python train.py --n_kv_head=3 --norm="layernorm" --attn_scale=0.177 --final_lr_fraction=0.0
Each number is 128 + 24 x the weight over its row's rms, rounded and kept within 0 to 255. Layers, rows and columns count from 0. Numbers have three digits each. The size before them is the row's rms in percent of the matrix's.

# up: layer 4 MLP up, 384x96, rms 0.233, rows 127-195, columns 0-95
# down: layer 4 MLP down (transposed), 384x96, rms 0.201, rows 127-195, columns 0-95
up127 098:184079113150104148129137159157104128133132115161152142112195173103115124167131151163144149069112162118124100161141124129116151143132118148112136107159119140109141128147156127121161111137073156175136117116131122142146122153152141116151101130151151124121155095118124126126130146121073081136
down127 099:111138173163105132168115110080109152138140130122140109122148130183130116127136106130140099212134159115129161120145134129166118161144119116170148165130119100128154121148157137181133146093144085079100172129137148162124141120133131119118105128122114168144142161141132110105162122117146137118
up128 090:145122085134125157114106128140138099128110109117142157130161134121158092110163146099162134087095162144137108135121093077101126150141141097139110194158159143138143125140084154159141145154128089131116161152128116115200128107134110097132079108120089121127121137132118131151138116113150115162
down128 082:118093147142127137132129137076123133111111164133123131146109126169130110126115114093089102133163098124141110112107169114137152133101139174098144120113116119122142180117108175140156151139141162138118141090159184156103130143119131199126177136163145136145110108115157129084103109137158140131
up129 099:099146172117079166122157117087096097135158142128151147133123128125100161110125182099150108131098154156147140103113128150142138141115160157112116105139106123130133147126145109145145145150098140166123148106169127097072078132134127130128142149122138157148170096101084086110129103141105122092
down129 093:150133108143144122101105087136131130133157133100079136132115130080143127126096122123135138136183103128093077112107109131106101095152131112113150112112134132116115171143106164081115118133123160134158111128083141154105178142143101138131139098141156150137146149143128098168194117126165098099
up130 101:124147127125155121155106100150103143143151158131122147125139135090181107124131090149156119134117156126111156118126125134113105155154148182160135097112120156125148104138146134123127114166118100162100178097128141164122161096145109089132154107148109113124109115147106087092133123154090047127
down130 113:135120162118132118112095103087135156159085124126108145144126130119092143120150122127138150101121153108159103088150153143153125181173138126151145145139103159127179128101156156137097085147083143168143148117102143098169162123136127168142154161122080104110132129138133100142129142125157165147
up131 089:100136123100086170123127130096120106137107104138145192091135158172105117134126150099143063162141096151140111121150138134150104159098128157105138146115123169168147109118094119098146138124128176106110127128144141139097088152135125145167147101095146127119137124128120151086128176117143116113
down131 088:123155126131102122136142149154144120148166114148048102108093119137133131144180114149145144107108115085149105121097124100114151123134116108113141152127102094133130138117129145147124111150196130154120154112137084114160155182155154167084134146157137086114132157107120111132154135112125127162
up132 114:143121094149114140146150126083189169098122087121123199142108110113135120169087139110108128118101120106154160096145124118135156120163172122134137094109192141149136130106128071138131130125122109132134129142154132119139120112144123135145160160129156165100103104151129118181109119115119122121
down132 112:129120165123147118148129153077134058127123104099123137190083132139144111116137127123121098191096105123105123103140161124116138120086145083164066097156163119163125154158148129114129103127149126119126116123099147122150106133134161110148106146102114146133135125110122111111125132126104151174
up133 097:142113112134143150169135141139110127107111091165079182149137147080123096126113108112104140117145133183113138151182140134128100157111145150140129142114149098105134103124093113142169065155142116133154128128155118136150154147128156147160123108108167164112102154160091140154110137102108130123
down133 086:119131135135099122133090141123095151115113102108105108149116163170142122095107105131143131153128161126154184094104164154130174156066129142157145093121135129134155159156119124133116137168133132087116106113122128097141086106109083126113144163131148140136184154142131156144106125100162095109
up134 101:140161130098165144158110104136102127148126126135100155176174084145130121107144112134127144152144137136134131124132084135159128089139148140147139085183119109098136146141142134160122162104119147094147127138089077154109108142117116126080069128132125137087174145134140129104084158118102131119
down134 099:107108127139123121167125123148102123128124150110137122079118168118118125136124145129136113140145145110128120125125126122120170211164095148135155156106108139107161145175098118099101131181122132124116128169128142089113149149116110108131166130076100099181102146094147165129156082127126133113
up135 101:140153107095170119076148149081139127144138146136140135129170112107097086135097107122149112101147090100088134118150131114129101127123141147184148107104124120137132164159134111095164164115134123115164042130127112163159118124120112138136108119163130114137121115115142118087147161131130159116
down135 106:116183104118120184138152092115146113152100090119131105155139123129132131135122151142128179125122107139089155161142152074120130087129142152118128140165149094129151149138132138162122103131138133171155089137087125090106158158131169082120156109145138119106114121143088097125147123088138124101
up136 099:134115151124088123169136111065133110145145141103133161123181133135166131122150094124109130123119109146154162139131075164098146143115060110146136111117160150103114133170098129143158134132125096134162110106100091129153128099087124109143128161150183152103106116113148122144134111108120119116
down136 102:133160140149130177154107111084124174120136125141097147175129130098105140116149103124175131122144136106150155133113135116161157118172133142121101138122098124193140151134127155140140104159086120123087137133126160129118121129099112110185151146135114117104147172084172115143119145084138106110
up137 085:141148160154119109135108071165109127102125087165124146103130102161151101100147128104152113093111132107164100163137109116135115114161151156172106151103165084146098096142109134117105097127140118153178122087151133144108136168097085132155137159140128109152120150131100124123114123113146163127
down137 097:124132102131160106167152137101118132124150166162159115134117087141125118180154164096133128145117114113131128141100144107139123111101110172115139154103112153160135155044118131135141141102132113133125126104141160132171142142102104124123148132070143181151149133108135152134100126118136064115
up138 091:151128119157109124146071148145166106132120148123106142096115121148118088145113142187136128115103151090144155135137120158107123134117209125155142179130110117136077131113121089113119126100143116113185112128137164127139164133127111106129109111143160139154128149123149108129110121172154083122
down138 104:101139117108095072141100108121098123143143154143111092146135112096114122146110141077110119162185134186085132134142140098158127125129091127131119119157111132107101133138125130134157176132143178107086137143168113140117181129130107116151135134106131123129121150131113131145164200134135129114
up139 101:126156148116138113128130092095123114132127065121120154119150136126107089147128122144126135135161136132135114128153092150145128182122159092126179122116146155101055104134168106129126073115115072141154101183105096127121123107139150094152139135137120153125136110107134118175146160129127135132
down139 099:149095116158158105130090130096106063148129158157127113123147131126145149097133095120130155134128107119096160101075132176126134126112100142147124136105126101092108086134128092131137101125145154170119169150151165144086155133103071153135104109124140140153118151156135137116142108095153109117
up140 106:101096157094136141167106149113098134164116164099121151078121101188096133128105120142108103102125123147120117118129089079091137171139090130115109132119089126148132110120147131130143144129137150086127171131100136101163152146153139180164125147152139144133094101109092140110126128169112134132
down140 111:113115124113120147131116165139165114157115104106108157135127103121114170128100125114104140130108132114134126105109146125106159165119075140135114119120107104105132099150091150110124141134112142100126117126090136148116127179133138164155101109128091139190088144104091139132079126158160126211
up141 102:129104172159117115159127108110124191100080093117122150087129134105137117113164141102151140144150132113122107146133133114116192114135144175101117104105086125098125136144119100110133119147098122097098106119126121119148108119163130122158180149138079126099154124141146077113170135122146112111
down141 105:140130161121131154159119145121159118133110092113152126106146086110158147108177140158120121120121146148102102169165127145137129124131149096120194135131204088089150129105165122128065143124138114126115158172094118128138139107110166149143129131102107122091104140129152118140141141129116111150
up142 094:088088121150155112133101169123121114126157106137130139155129120167129130155159118096151080105157135142113133190141115096130101136122128150143133102132131150130098127134140120156124118124109157109146136159163128132160116127099152097159055148136093150129111061113110129105161171099142114114
down142 100:146119114153172155116114143130119104106077100119099110138133155118108116087154132126120130131153101095155119123083143117116138120153102105145136103087150157138124152111136138097150156109110119153124122119150130111077144119192153117108155119115144097056178101148119111083142104098119120137
up143 098:129154100149144116121154151091114136152144093112147106103118138176086126131145126090121119130106140106112131137086080114126112137148075178108092099090131143140077146103122132142115146159116110160135143142107151170132146159099124107152122121119092127126126136126165195114103143109159132161
down143 098:161132151109113113136147124098141089125112091116132121144112172117102110158169152166100122113102133149084137135091100096135110122085104127125126123125170125162103125144118195132132094099131140146130173165132173130145118118112108127081162095104119081112132141164173132118118122137111141144
up144 098:143091112134160112135131095209105096096117152128107153130183086132156123139109141140160139123080080098106126108179125162145089099142142124115115144103112144149133130099141113151120156176128109128122108133129145111097119100127171140148119134159161133152142115111122135101118124112130135082
down144 100:130135141127098117155146135123130099095140133165150130102110128184119136109141137122115150078136109152160133206133163134108129129108133095160149120114141110141126153124167151153135098108093110166164134118160122129121169166167082144105118104129086115128162158103100145155153139130148161134
up145 109:141129135146152103171140137114134159105134117130098137133133119101088158123102143160083153126149107102106138150126125131146146122168110115075176115174109115077099148131122077100148146134070074133103160125095118081132135140102112119123130131119161108143113158149167118138145137143146145146
down145 099:111153138110112164121145133116166121155117113117192160128133125123145154130141148176106161122110131133135096109132090096133087138141140159162134141149082129105152165098099177096096139158121091173123089132156097119143166135104138119110142112148130110127128102102124143131107140120157086171
up146 110:143125119152150102128108122122121118105126169136152108166197127103154132146105086138151117123132127104117122122126169152102126132177097159128138099132129146127131140132089093116143129167115169147109106116084114101172092168080146130128089084148154177145136162161142112140117141141140130118
down146 105:115120123118112112133146119135125104157151106125132132116131069137153130182112101127138133134094140089150104131184160080115110134105129107105123127154134131120111095086144143184115152148166130187153088119153113131130162141104152107157113162138132095113126142153093126162132135115181102107
up147 106:167110134137116136122165133130129090127097118096075173073166139126143105121128143145124137135159131100154144145102113117133073121129142098115095130129182115156120131135139110081119085108147098130097115110142162122125138123072134122126128107126139109145147139096179156108183099139112148119
down147 098:113121130130100094100105113137144078114092091119149083113083179102157133090138164157122141138144120109133102155111156149118133103103140129098189112151147171122135151104095134162113131134156136130126134094161115121135123146106100180121123151124108112169161127084151108110148129129120096128
up148 098:082121161108142139154099142157161159154124140147163143087125119131145156113130111109154120131168120170100089157123108102127143079142135136127164135146162154116117172144105077142127126117154162086181131113139126087143138107102135111131086156095119109135128126149177153126114123146129110098
down148 102:127095130208099125114128129113149167156087134186162118130112145112134127098105103144154129149140115108151104129147115128078109126165100111113141126104155163105156109107102210110124110137132125141121140117137105133158124134127111123101131153146130087171109136090145149111140147117150105129
up149 090:098129126128106106107125098104106135172156140105144099106162102146160123101159105115111099115101110130104153165109114147140127185121145128097140125121157141102113135110157140073116141168117162109124092112102100121104107105118164172100111111135122097176148172116182126118105129125157109131
down149 098:157142095162140096137132129114108126128118179158122153127100153141130156145096145108135151157128118124131152124123143140092108091144108170135088119128110144156149177131099089167131051113118176106147099091132120146134135153087121177129128142130128136089142152129084154129141155114107124126
up150 122:127083114113115109125087145134079146161136127142128120127149098134118135175110146130129130141128148140198166105116115153165120126155083135101116094100116173145126166129129128169120106127113090167121140140115119169081115171186116141133109099121111151141107132150122146098153111098143117126
down150 124:153079131163107139123079137108138144133122152148100128115137134092122132109066136130172116123153124132129114110080080129160119131131077142138071124105087116095141136141144121129148076125152126137136147159103096101129140108142135159123093149126133122139168157126189140127135119133178135134
up151 101:093118122128103123127147150138114156151132078120136128119131115127135136141124099145129161114182127129175126122147105119126107130113146113141123089154159143142172087151134089128117049114122099122122143129098113113157131134132172067100099086108129105177099151135104113161135119146174125127
down151 092:142180138149130133160158129125147102122161134126142139165095081145120133103133111167137074115162120140097107134137129165123126107165119127112156129118121152155119161115119160124130138130114193143128150114143158106151126133091137123119135126120115145042157150090169119109114138108092123086
up152 102:085129154078083147136172148153137137105093161160079117082126105092147140141112169135128106121109142151163156091112111109105093088167127120161096142128160134148139133103123134149104154114112122136139168141105165097119101136166152126160138141131146139151136108129132157140113091139139105147
down152 104:105091124141141081139113122146149109102172113093153120127088162137136141113182109111158142135116125152113150144169147111180135140119087105125125133139122129124089161104145117117104084135142141126156135144138142133141120134096182162109114127079146108141115147150141095133082140077149133080
up153 106:111126136134102087187077125093132102094136136142093115117135090138115150137118112118104155079134140107114157123122116112110124111114176107090110148157151076064110153138145162082126086150133161132133148147130118159104162151144142125106104125147103128138150125135121173151112145150117135126
down153 105:136144112146138068149129116119087114160134129108106136168101107168116124135097089137168096127196104136098100144104123131180150128135157140135116142135089135136151153148141146144128106123100142091056170151150153079107128123113138130134110147130156107159136117126160112126134117125123098130
up154 104:119104128167107114073152150097112142141152150078156111138191097150129125100163119118169109122098102113128158101174127119136080136147160151143140158106117134125134127122139101123134117150134126195116111149138086160103121133099140138133108174143108115176124121130149102118115142159139136113
down154 099:146119092095118141181108095144119150123117117137159116157139123109082109130113122130052128130169093100102081130167103118129128155172102109125117128158155138120114151124105136157115066155171104123139141114139160104122125127072106140139125146095108141138117118123147099144096130142113121155
up155 098:074144123110104131097130150115158101152118151141142109113112160171130173107132160136114112141107131153101140131110092143127117110131112111151090138137155115116100120152109143140188142170075099095137130161151165189133112105156149115165108163131166120094145150153126126102118117148147128111
down155 096:138137125077127093127112086116135180103165154085074148122154121104124115109121139143122149099099123127110165072118141121111111129115155075125131136097114151156172117116130157100094121125128154107125081082112079122125141117114151127092161132143128131139143134128149152140147164140125156089
up156 102:118112144156121100133144114164118112121120103156152062124111148149134129132110128093122150144110119160126154125144096146141138111143184110105117111142093149113118131124126137122111066166174138102184124115138116150128128120179138128107128120110139133146126054126148128104139195147141112092
down156 102:124082176152128087091121107087123179145147170085129141144137116115112179123092161110127122159155129104123136141106097132132125089116127137143163161093103134098155137129128105089112143161132150153111147147059124101135126129120177153144120116121128135152113173149136128140123126143145140099
up157 102:146156089124129115120150112062172126131097146136138109086108149099114135139133127162147172145102104122126097111136123116133091128167147145150125117140172141153139095134117137153128121109127130131170089147129103077125122140167146161164142134139136113177144145103112136186128147070150140130
down157 093:167133179143110135106150102120141101097157113121096095117118148108150155112151114110120116115103117133133109170144141111147173109118128110165137123126144143143121098164123152118148137135132135171094174106149142104131177112115084095120145170093151147076124113143114114165167138156106143175
up158 097:158124145118153136105092120103114108107143113139085155114130077107126131145091102100148141152105139130133105133120084142163099132165117102137091162122138125120147141146099106150113147159141079092113070131140108152141123132139136110134159178121125164101080179097126117126110156127154168123
down158 089:139118113121134119143153134141099186159157146161125155127142118145087118127107113111110127154130134166114084140119128177122165195186155150113108127077107158155110106116144173129150110113116144141149114136140139134151173132141146112110145097135082130097164149131115128121114159124092147104
up159 109:129122092125146107129148176148116137149150129086133150157106092092112141172113106116148129100166143103117132112117151130148127155150156122102143173149161097088125116079113099165075098110139169176131125130146095099131146144116121125173135116116101124120131139150127163126117181098154129122
down159 100:144111166132130160145153055130127147140138124134146077089138168133140118108121142170132099153085106125094121090128136144111127129145144088144133113125104170174123117119150152123139141123114141120174106128090138138118125118103126179145122138175150131154157143104156198132102129124112113110
up160 094:136160113147114100109117111118119166138142124118146134154087127109101157134127107149086112136131143114149126144086078121134141107122157156164120142141119131112163133136064139159128123144100105172135135116112156106143100094176153147119115118081172137139132119096193164115091140122109113166
down160 107:156148105131124074141167181105134157149104123146125113152119112139165129089142098103118136107123113112095115097135130108129121117127127175163104108106126075111142108141113080181156145133084151120138120099091107104108169119090152145137115186147155131124122132106106115140130143148118156145
up161 084:148118142117155114094129152168170129108134136113133143135139104124157139109170128147139133112145132153131130141159129112126115110141103167098100133089120149097114105207123100115115111116107153155091115141097101091078105135154092133157100104094145119140092114144120096154107132181091123101
down161 088:131122119109164142155137099123126157152101168157138143157156152120097104124096164138138120162135183097097110139076116119111134126137139111155141142185116122175155166111101125101164110121162087134138133151119132112105150142141094125117120142139161140127160130121149163130177165091142159149
up162 094:102148159132114106164145146120153149109164097134126127126160163083147095109127148147118132150159117144127092099091132164163126147161116138088095139143111075133131069143141155140158115124158135182100132124144111159107128149117134107098145114157146157130141118171134129104165117112133081153
down162 092:154141162134132138156090113112153107157131119107156107140129160124144126144110118104111134131146103090081150162104127130140135165110104138134161122074140143102134115068151104110116069148172111140185141111139128134171156128119111112115122144063113154107111145148152097139110153130149116138
up163 099:136146111170119093150100150127063139106141147141160137105114134143127145140124120100127136120106114109109140125134110119146126130107123128104135160155091127097126135109106160151165109125133131134130159166110123168107157187102148143107090068136104114124134123167179098075151108118142173094
down163 093:132095164143101123073149114093082064120122120090126142146093133139172152150125130137139130107136098131104110136143144114151163125140120141176112148133130087116124110098065126082125115126120121149138122121130162148125123136111140167108115169105135143123069114189124133128110153152131118137
up164 085:114099139113146087144096140116176129156144149131122123128101148087154133145101153100127155110167105108135144106086085086130153110167137093131126097138123187175126145131135099129136139141137092159092151172149106113149124113127162134091114133123172118133123100179126145127093129137111150145
down164 089:138112150105149079073118130104104116123167167129118090143131121128134089097123124171109114126130113144094118145122150125132134102107107123168092127149146105175170138148137159141071138109109155106133109056146108139147125146117101109141175084132116081126139139112115126126126115134141166132
up165 113:064094133104101159134124140150116101142135102115121154085164120137086144151072122116150063120138154103136177130103132118150169108149159151101128141127102160148132161079144148114111112112119178147112132116125104132114112143120143131174082118126144116127121105122108123117116129119173129128
down165 118:141097135166135138120154138124104145136114139113108084161133141138192112123097155122139154110113141135165119125111049121145131136115123141124119113088109121104143089161153146144112110128107111168145156133075118123153119098123170127115126105118093115061152110141109103129172147159142149140
up166 100:136146148117106093141130134102099097131091083161115088145134121132111067115171093112117101126153147149139143171139131105130138129163193081168135123167100107125104137151106120130163088096120139123133117124088108129128139130108073118136086123129122121123124140151110120173129154140143113102
down166 105:180164093116128122115129145127163149126106116145150106070131100144180178126088129124082133145136125150121101157144124084116134131135114121149130118136105148134150104110142153145146146157098146137085141092127143092108094126123151144103110091118153162144104057155143132126156129124121094131
up167 097:126097131160086161111123107147108148128122086140093151084188148167144164118107139175104097077135145096144144129105097171154147123119167103142111147140110076131134131137148107134141106130126138116092123095109130165157169139094120158132108087139121094116139119132137142130120136120105150112
down167 106:159111135102141177083121143151123090115112137140153109103107184137122160112131112131135061154109099181093150147117108121169140150186140125129136150147102160135087142131154100119163138126131154117148122089165115102132107118113132139093154141133149118155109094114155140140123164119126140108
up168 090:162126152117106078132117102118154118112070108106111142131151139141134140113147107141088168086088143144154165105159175138140133141150130148097126113111114112080112142144138109104102149131132150134100103094120084119085122125154156153135118124116153104100094120158125135109177079107141149154
down168 093:129144110118170155148115116108108126139125157133172140133151114159079119118099122102160111156160132132155124128139127122106141120085126139127127112111135107134118141085147156146112109137121094104141076180127153129134151144106102040123128162091166175111151126116138112146115095163131111165
up169 110:122110151190130137128093082121141131155107158136138125143133098079080119131120102111160130141076121110103145145131109163083136100119112134142137151176114152137109116143104110093149134147131155125152133135069104135076152142095139109117179129143135132124114165140165128097124134129129148089
down169 095:150133095090068134137133151137141153131162139108147094150121092108180158131152136117147126143177161105174118181163152094141135142130140101117108106114113167145120104120110103136145126105095115103098131098129152132158138182095136130124130142095108127128112134128120114126185108161160113128
up170 091:131171163087142105163144082123097169113123163150105129135161135107122120147129110107146136152164135107161102113128103141124131149124103100121100155110176152146147142129122102104100135166132157117122123140082125128149119130123115111108146096091084080165118149116206140109109108119142132116
down170 092:107100117151146097165110121116176108122129090067118149137111159089136152115110136131140094156116122106142130109140128108160128135182123131102128122082103162146130147114195150112138142129093125137112128129159097126166138083158149133099125178142148146086135142154092143119109121113146109106
up171 103:096146105136093090110144092112128172151115200165138115143087092128141144131114109122126170068116152115117106140096104118132110102144158095144128125158147101106086125112106124193132104147143113115151110135124151128123141127080160148105117134129120125154101136127165154118149118141159109141
down171 103:107135168128131156078127110116162125111098134093117133084132121125081153106144112109113131154106106091115114136130121130142128158129116148137152119117156171125151165142123112066115171090079145100137148107132073118133177131133119127126154177150160120129140116155126154075145155123119109117
up172 109:142115140116139098156123162136132156133114156071097170085125079153108117144134126121145140083127091140118127129103134143089112158115131127116124132080116110104090115098117139072129115105128128125170126152103120126087150129144115108153123183142152133141112114167159102143195112109147114135
down172 103:129167149146135135156135093139151137164143135163115124098123165138106113133140146085106142108123112126111138122156125144136149160119140150182105093148102163155102114141118127077093133127111131093110178113102144103096112081149053103150160132147142130146114120114126109145116145189126126121
up173 103:132125115120136142107150136100126107146077135131144128123169115110076117126153100167128096166128162158113134118100133180123125124164160174128112129188123125123108123141121157111109122134111148124126142086093104178116109120109075108137122141130122106114157132096112166121104132175137123068
down173 100:139133114128131102097127167115125148144112123107116128086144106133143147135116125159118123146091151115181096152134120117155120111088126136100162115127096142097145099158152095123112127138083106138163115146163084077089099147102169149154142142129095158106085121153112164118162126165106099146
up174 101:127113143133149126154134107079116077154124147114166155124140138140170115138090103173137153108131096171134180120130140113113177156130108165108095120106084094154104174124125162134118114124135103131093117114126101100119123121138136098135097077146142115169124126148098125169115156114148106128
down174 093:125165105145144146088134130143124144092120166120096095077139128127119172153122134169092170129127091117154115125109139158091124121151113138173123106108097105136136114161107131136085122101113154114161140117141107142159135148091103158116141140167097130071144149128080121144113148114091144102
up175 098:129094148097109145108047122106103126138120150100115138157161122134127113137142106144135127147100148156118149082132107127137142130127141117092141119107093134110115104110172098120115116156138148151132117194142112158154139096159132150098091129119156171125091092142158137117112093137188118133
down175 095:111122117155119097118170147122115135151127120150088130134123095127143152072116095095088100105139121107093105136146124171122136126132137164104125163153157162099098146136146128122161105186110115133085163099127116092142100129111090120160143150129131108100155131113116161120091141097082160116
up176 087:119125102125081135173119128104121144128148142157120162130119079115137129116095132096180150129132078101107109131143077161121089132080109113151120133124141120183124093161141118154152138147146142145170145129126108131108094098145088126133125146105113148102130126148103121128164131074167163126
down176 108:128145108119134137177068117137109157118138126080122142098145146089142076141102132122151152115107150130124152149135111165146095157155112140109135136104165126141112088154161125151130109111163111139118102124088067170119115127152110089099106078147133122145132129104147120128158167134091132143
up177 092:115103115114147126136145118166152107118107135159091153150122094057126123138116139133164114119161146092132105125097104162099133144141131097155131136096145105135132144140066125128080165150117101130115142172114107106089118115140135150130121154116127080136075138185130141135100141117115089138
down177 096:098127134114110087143118161100114134118140151117153108162119160154077156103130130127072146128124095151066168098122155131110109106142139162088143103066101119102083121093139122131114116129122156127093122128130151129149129138101124117139119083145158135127152138128156131125133134156116148191
up178 094:132139136127110151137115119140147096123121135129138143101102129111138128118121174158151137160075135155138133063141109149124114128117144086121174087130152102136165113124121162164086145113108155129109129202150116161129124128188130151126139125115149124117073145168137179113136148133120132108
down178 094:165100139137170070129141141112103124116133117117113139121128136165104151103098130100088148109163140129090138105092131153155160094133109136130123153167083136165143156123084143182152107126096138154116103095128178144107127117132127096118157112130133122131165125103122070131106097126115121154
up179 111:151113136147126094114082117156140140189120139128167119158103172102153131085117104122163098111157138111117093152094131137111140122098110178139150125125095098142133124149099142141146138122122106121151083131130117101128077108139142140187155093123103155150121138125147104117105128110152142072
down179 105:103133158144081090120144117118120076108089139118136148157071110160127095124134169091134130148140168131152145144173129125115137156145161115122125126131147160149139179140128172119093119123157117138102142094116138148128117133117137145084131192149167153093161121109118125119121082139137118133
up180 103:114150084115102169110131184113102148134123127117138062095115138158125134175104119101146113144088125127103127126100097144170111083149156184083116129121115153092119154121144107113148130143131105136134111121145169142078164119143151149132107089118107120134125140123148121107156120103101122103
down180 107:126162177150142117135107133118124153128090110129133119166105111146136129125149141175096152089156142135121121117123127166187139104144158132143082098128135150125114148109115141115112104120197152145139134091095114122050107108127146125128134112116158129106166175142146142101087133116138109129
up181 106:132140121159148112115147126103148147138115121152107210118121170143106161050146153151155123111110150105122117134177107143111136123160105131153137095121148101143121103138124175126174139137103107115110130135115148105139142116105120099127086118122100088130123125130103144136136171147087176131
down181 109:106102167102118143145144103132119143131131107103145135118141159129152162108112139152100106125076117134082118147132099100168156124133120147110115130106125140144194139127140101172103101131178142137125158151115132126154123091113152091123086115137161126094158119175150156110111102181102107105
up182 100:159091135111059146140130116127091138154122132147170127153138121116136142086155102166125115148086149134127147140140160125126095139077113136150111078116120114135128076158142129131148140111113155177133073134107117069116112125136122115176119134116144168134146112090145118108136106113122109154
down182 098:108149141098171118114116093088087092118132102112152116154123120121155118117125117144109133097076122124141117131108078121122138139116155112105098126139132131129106143108164190140119125106091133154095119091096136132123121147155139161119127082159103121097183098118091135102137104079124157163
up183 091:128097117180117110138145089146143171115104133131171136096135140141118119156093149172116085076123134104109130106144085123153130124148136161166096127114125125126109106063083133141123137159152114116153150114091112123151139178150142140147123155112122130089132104110121152177117120120106162125
down183 089:093136141108156097134162118126147113123134135093151106123075134093082122139170122151104147148135112106102165145127144131136136151117105149112114062123140150161109160127120104152131136101114135171138139130131177118124120163128125168116129130117073136085165167154140116100106173125143116171
up184 088:129120136161095127146133099132135137107145109141126169130114135145106127115123144116119139122109094094113140146159120106131127134130173122133119166096128133140118091046075149097152097128096135144132158136121173156094121139150145110105099127133142129088093149169153165084161087133157111161
down184 097:149143121126130124115125128151124180113101143120149152103155116110153139108161136130161134108116161132092121134132145106118118158153116174127128153114165170111131147092141142127115157138097152128142136102181099113162111175123103132095138164109050127127097142138125083128136094184121105147
up185 095:136133153145092137151123111122110121138168176102137093121160138134088089125109149081111140158178141161113119155139132109121117136110122144157154126099110091098092114110135133145143085112109106168118111145179149159154103137138173134160132073089109123152130137140151129093119099125130158109
down185 093:117107098129148178116127121145112139132150138152134129163124115161100126135184159113110203147135090100114100150124127143116143112164149132137114083151128134150141119096120159117130146143100120097094134127136103147152138119143093151105135151138125146187075146105178158168111123115124100150
up186 089:114094142125139146121122160102138151132104109162128167116144119146076163123132155083086131155129128135168148143125091159164105100109128154107104126123137130139085130112150160137151135125134198132139184086091150163117102128143130112136151145129130133127095115126157114100175110133087120096
down186 091:094151110130165126149130118152111125165141119138112127132099126122184109149129099131168104131114151136111136089191153114081141106102118123142085150116105115117132118143091130094121164162110175139095097121177156148166131130079109123126094133120129098151154105117116161129107098104149126147
up187 089:091151109144084149129121107099125140139148161093127109143125136164096142150129122129164123134066135140164150145150114127108137141101177124139103124149129089177159101114115126103108153109135133071140143124134138131160110070153130159099120129149114166152123143105137097103152161125138075150
down187 083:130130139095134096169144149154138103115119166134114099061146142118098140117092180129127152154148124130137115096090155091139145122169096129144137138098092133116120145123114120135174124125098148144128118057150135105096163164113102139120148136170126103132148141125171130131122153104163144102
up188 100:106095141166135129151093120116143160125152153170108144127137100145104149125131109141169123152134136138114106145096110131095123162145076101124103138111154143097058068116147154113140158117099130137149100098112167133099161124151061137130111116099117117126096094107121139113122131149134144149
down188 104:131142097147144146074109144155159143148118107121143137155121142153172180113090122160095081138107137132126158096118136145149135125102106102121125145180141146121151086131094107154101141106138120077135126111138058130199114129104119118129117123111126124146134132161120109093153143120141154122
up189 111:121125163121091084125113132153145134121152129111095148117076116146133116140088116100127126125159119060186088113148164121138116153170155168112146095131099163143121095129099087150118126129099121148135110129134095156148123156128097159133115142121134153128108105139127135109173113095131079136
down189 106:141125114108104142130126158159158140131135119076151112132101120130118144161130121153073121109110071101113169144169091132169149076110152079114127131135183132099117152141145113116143089133133093105117156133148128061090140113128115152114126149132104173139126128128157133138142100133131134116
up190 101:100166109129121135080092154120127111173133135089131143128136158177125139105136126161125104106162145131115114120131154113106131125144145144139112123148168138123136115095079142127136121121081152165084130120133150133130135105121179096143056112150181116166126120136130130071139155142095126143
down190 098:146138123161124180147151136152147137131142093133124125122115100123132158097128078141151136135110158085120158140146147159180150141134115105134138065099117112151083144137190104085129095139168105076134159134111129107109116097148147116123148144116126145135128143097095147094110147152142119112
up191 105:127159089137108116139128125139125150137143096121120122105111137124122137153127122126074141140146150107121127090113145092126189119174206137142129119173139142141107121125116104157110115130080133111076175138115113159116139154104122092142095093121145129150123120113126139126145080104163152177
down191 096:141107109107122072119137168133149133133163120143159130106099134123107155110127137097146130130158152159147154086129138111107175101127144130155099133161124118141139127116131129129117187134208063127133140148129125141148148097172151154117131121112135142125122117148124123162101098168162160092
up192 105:159103130094100136156112161088138158130114139172150126134139148113150110134113140130146114088149096162134126089138076118140138132115132138146140131129099168155117116130120133134177100161096117092101123155170151164153067129132114092143108117145122137149072137126108101107090096133114146166
down192 106:169135146152099173113111113123157107142141136133135086092097081113104171140124115113136130153133129102124138096175085119082130082116103107144145118112107122179157154175099141142132139170152130147144101118163151133124129163145144125121150118129152145154131154186139085113135128110141126112
up193 091:130126130120157125154109119145125070090145133152092103131112117161125158120132162116150161130120132146130166118158146131135154116111088138116084084144154125145104116119096079121084173137121125161089168104127093117163138144151133167151143067084121124134148120169114145142111126104139126120
down193 097:116154139115067124146097118098105142172150119139163132141135131130111135173107135134090113096183122126129085125106155123107090117144118107109151150129119146183124154112126129112128076112112109138125112146136142140115079100137141099113137158106163146132087146103121082150166168133142091149
up194 104:175136140110107150140138163095144136117097163103130145140129113114170139125108109089141118133132169136126159136148125147098095109085151192136121134166088138158087124118145138139138142145094159120157105144097179152101099149147090116128110111154134104114110113126137082113101115088127098152
down194 106:100122123130105132162131079138122153138087150150120130115135097128114152122113139168116146117097105097149117126116095123156125126138158113091121153113159153156104153139143117102165105153148163109162147153155154130132133133124124174134108143104067114091085157073189099126124119103127119163
up195 086:136121176083132137133137151123103076099146101168135134166109117142114148119146140152143088169167127126197128104127130160150119111143142126108132114129118100160118113164169143155097145110183112129098118135130129136120139127107090133133124085123093133132126113112077148095102133141181116116
down195 082:153134112137116121125175133099142133139105127161143094091099119165107142120141102111117138115137115128143136120172142106114128105174141132143133142104092167142131156123097104127109145098131109120101134126185099125148157194128127112114129136139165149112179123099094105134182152095093072136